Part of a small language model's weights.
Size: 4 heads of 32 (1 for keys and values), MLP 512 quick GELU, 2.2M parameters.
Each number is 128 + 24 x the weight over its row's rms, rounded and kept within 0 to 255. Layers, rows and columns count from 0. Numbers have three digits each. The size before them is the row's rms in percent of the matrix's.

# layer 9 MLP down (transposed), 512x128, rms 0.072, rows 506-511, columns 0-127
093:140130098126104179145131146130107086140094125127140160114149151154133120138126166094151173153107158105108115144138156148125132107145117154121093147109123151166131158138130127173119095118135142126107138157127174116176174169143119131113065108160089119142157088152155114081107100150093177165139154117111167126160147127146134094100127110130119111140155118116153132109111105113133098150108
102:155133144140101095137104146135190151134111117146081180124123134146117142093083120107158126148155125138113109147153115138092147130152105140134152174114131156167120093122137125114127133112135160122070098130160126139147096101137118131135151133149140110168099111135129083142131156130128136143078148127115152038097151098143092155143176130131133124113101131135146086103117096116116130104123
091:113093138103103190158126131104124116161144128139119111143107117093125095123100120130131150154142116166128099173082136128130094118123127139097095142130157127072119140119096147157132136154108150135145115133115138162097168118091174093091093102102137138144120160135109110104142133123123139120130126094087125185173108101153107083133153086128082115166151136108104114112139119117149118150088
092:151113110124108126118092157111121162159106187160131103184144134144109117110136158138083114152155121098140123133139148184176135131166093135106134121147113091102109109166127154146130134116160136123129164144140098105144101100185138154131118152151103114127151137144103138140146161121095153082117164128078165128130128122114092099139137122086115170130122122141099151158131144175111107139129
112:141142122126088116114160117123140112145138103125090187118112097168134145080127121099124124148122088122113112124098150163111167142085158129137107102142104059145143105105119149124186148109164147119165109155147134115146108137102149150087111129152133112112132128138114131146088089139089141115178111117102159138156110087150110101134082127113140098133183137106120130120107120101097134117113
090:136107148147107175177139152114134146108090185120170119160151096125099119134132132130153105157137122145164095140162148111081145113123132114150113126109125112129128146115137164126132118184109145137117088106131104127123133153126129133159161108127167136145106098150127160136130118111137114095072149099096126099050087124134088167135132119117177143129149109141137169144110094147128110133106
# layer 9 MLP up, 512x128, rms 0.195, rows 507-511, columns 0-127
090:145140094143139125112137067121159108098140129119136165155132104095125107115161138133131096134111102082135134107140118133133097156158100144175123086146158119098109176157079094140114104110152146131127119126078111140096149127151124180079158140116133128096127133145115145123113132148111140123170100169130145121113095166143138101140116171125149144109149097176112190099120138139123109115135
091:127134166166205141123113135122124140111132148135137110156180163082102157124155136118155139178097091136145132094122102144117132130080138178132141083121108156160120124128119095102149165131122104095155131104078140103166106113176103155115153159134140117150153135148127159105117125168148107133122134156120131111136119096114104133137132118156141169147144162115148128145136146103152144115082
093:114134166118138127164142117143124138119136102127162151104179129102115063091108149118103185135140145095101144150137149151160143123141112108139157114089128162172091098145100095115130091138116163177105157117152138094121130117112106158121112129103090134136186093107156118126210125141141135159094117123131116090124141126156138089108114110148118162128121118141132130135139127110126151130140
110:128133145157140141127133131091126116168140090117113124086154172126137112086120087121153124170086114098123165138141134129082079113169114170085151141114100132159112118174130119113105158133145097144139130137131104119172135160138152125146143119137097127143156115140144114155125117177121149121094099106087118066136119125112114178152133138149111103127076100082146144139122107112110117104112
091:112129124109152143098133113156099134151107089152141119124136090102144141145136137167170096130164103152106159151096156155143132155113144123129124100116120105097124128171136152112135096115136142096109105141133152165083102066137144092115074097160118133130136179120141140079097110124097117142074143153158122119156138164145127156119091152147152131127135135126137123117093121191152108128108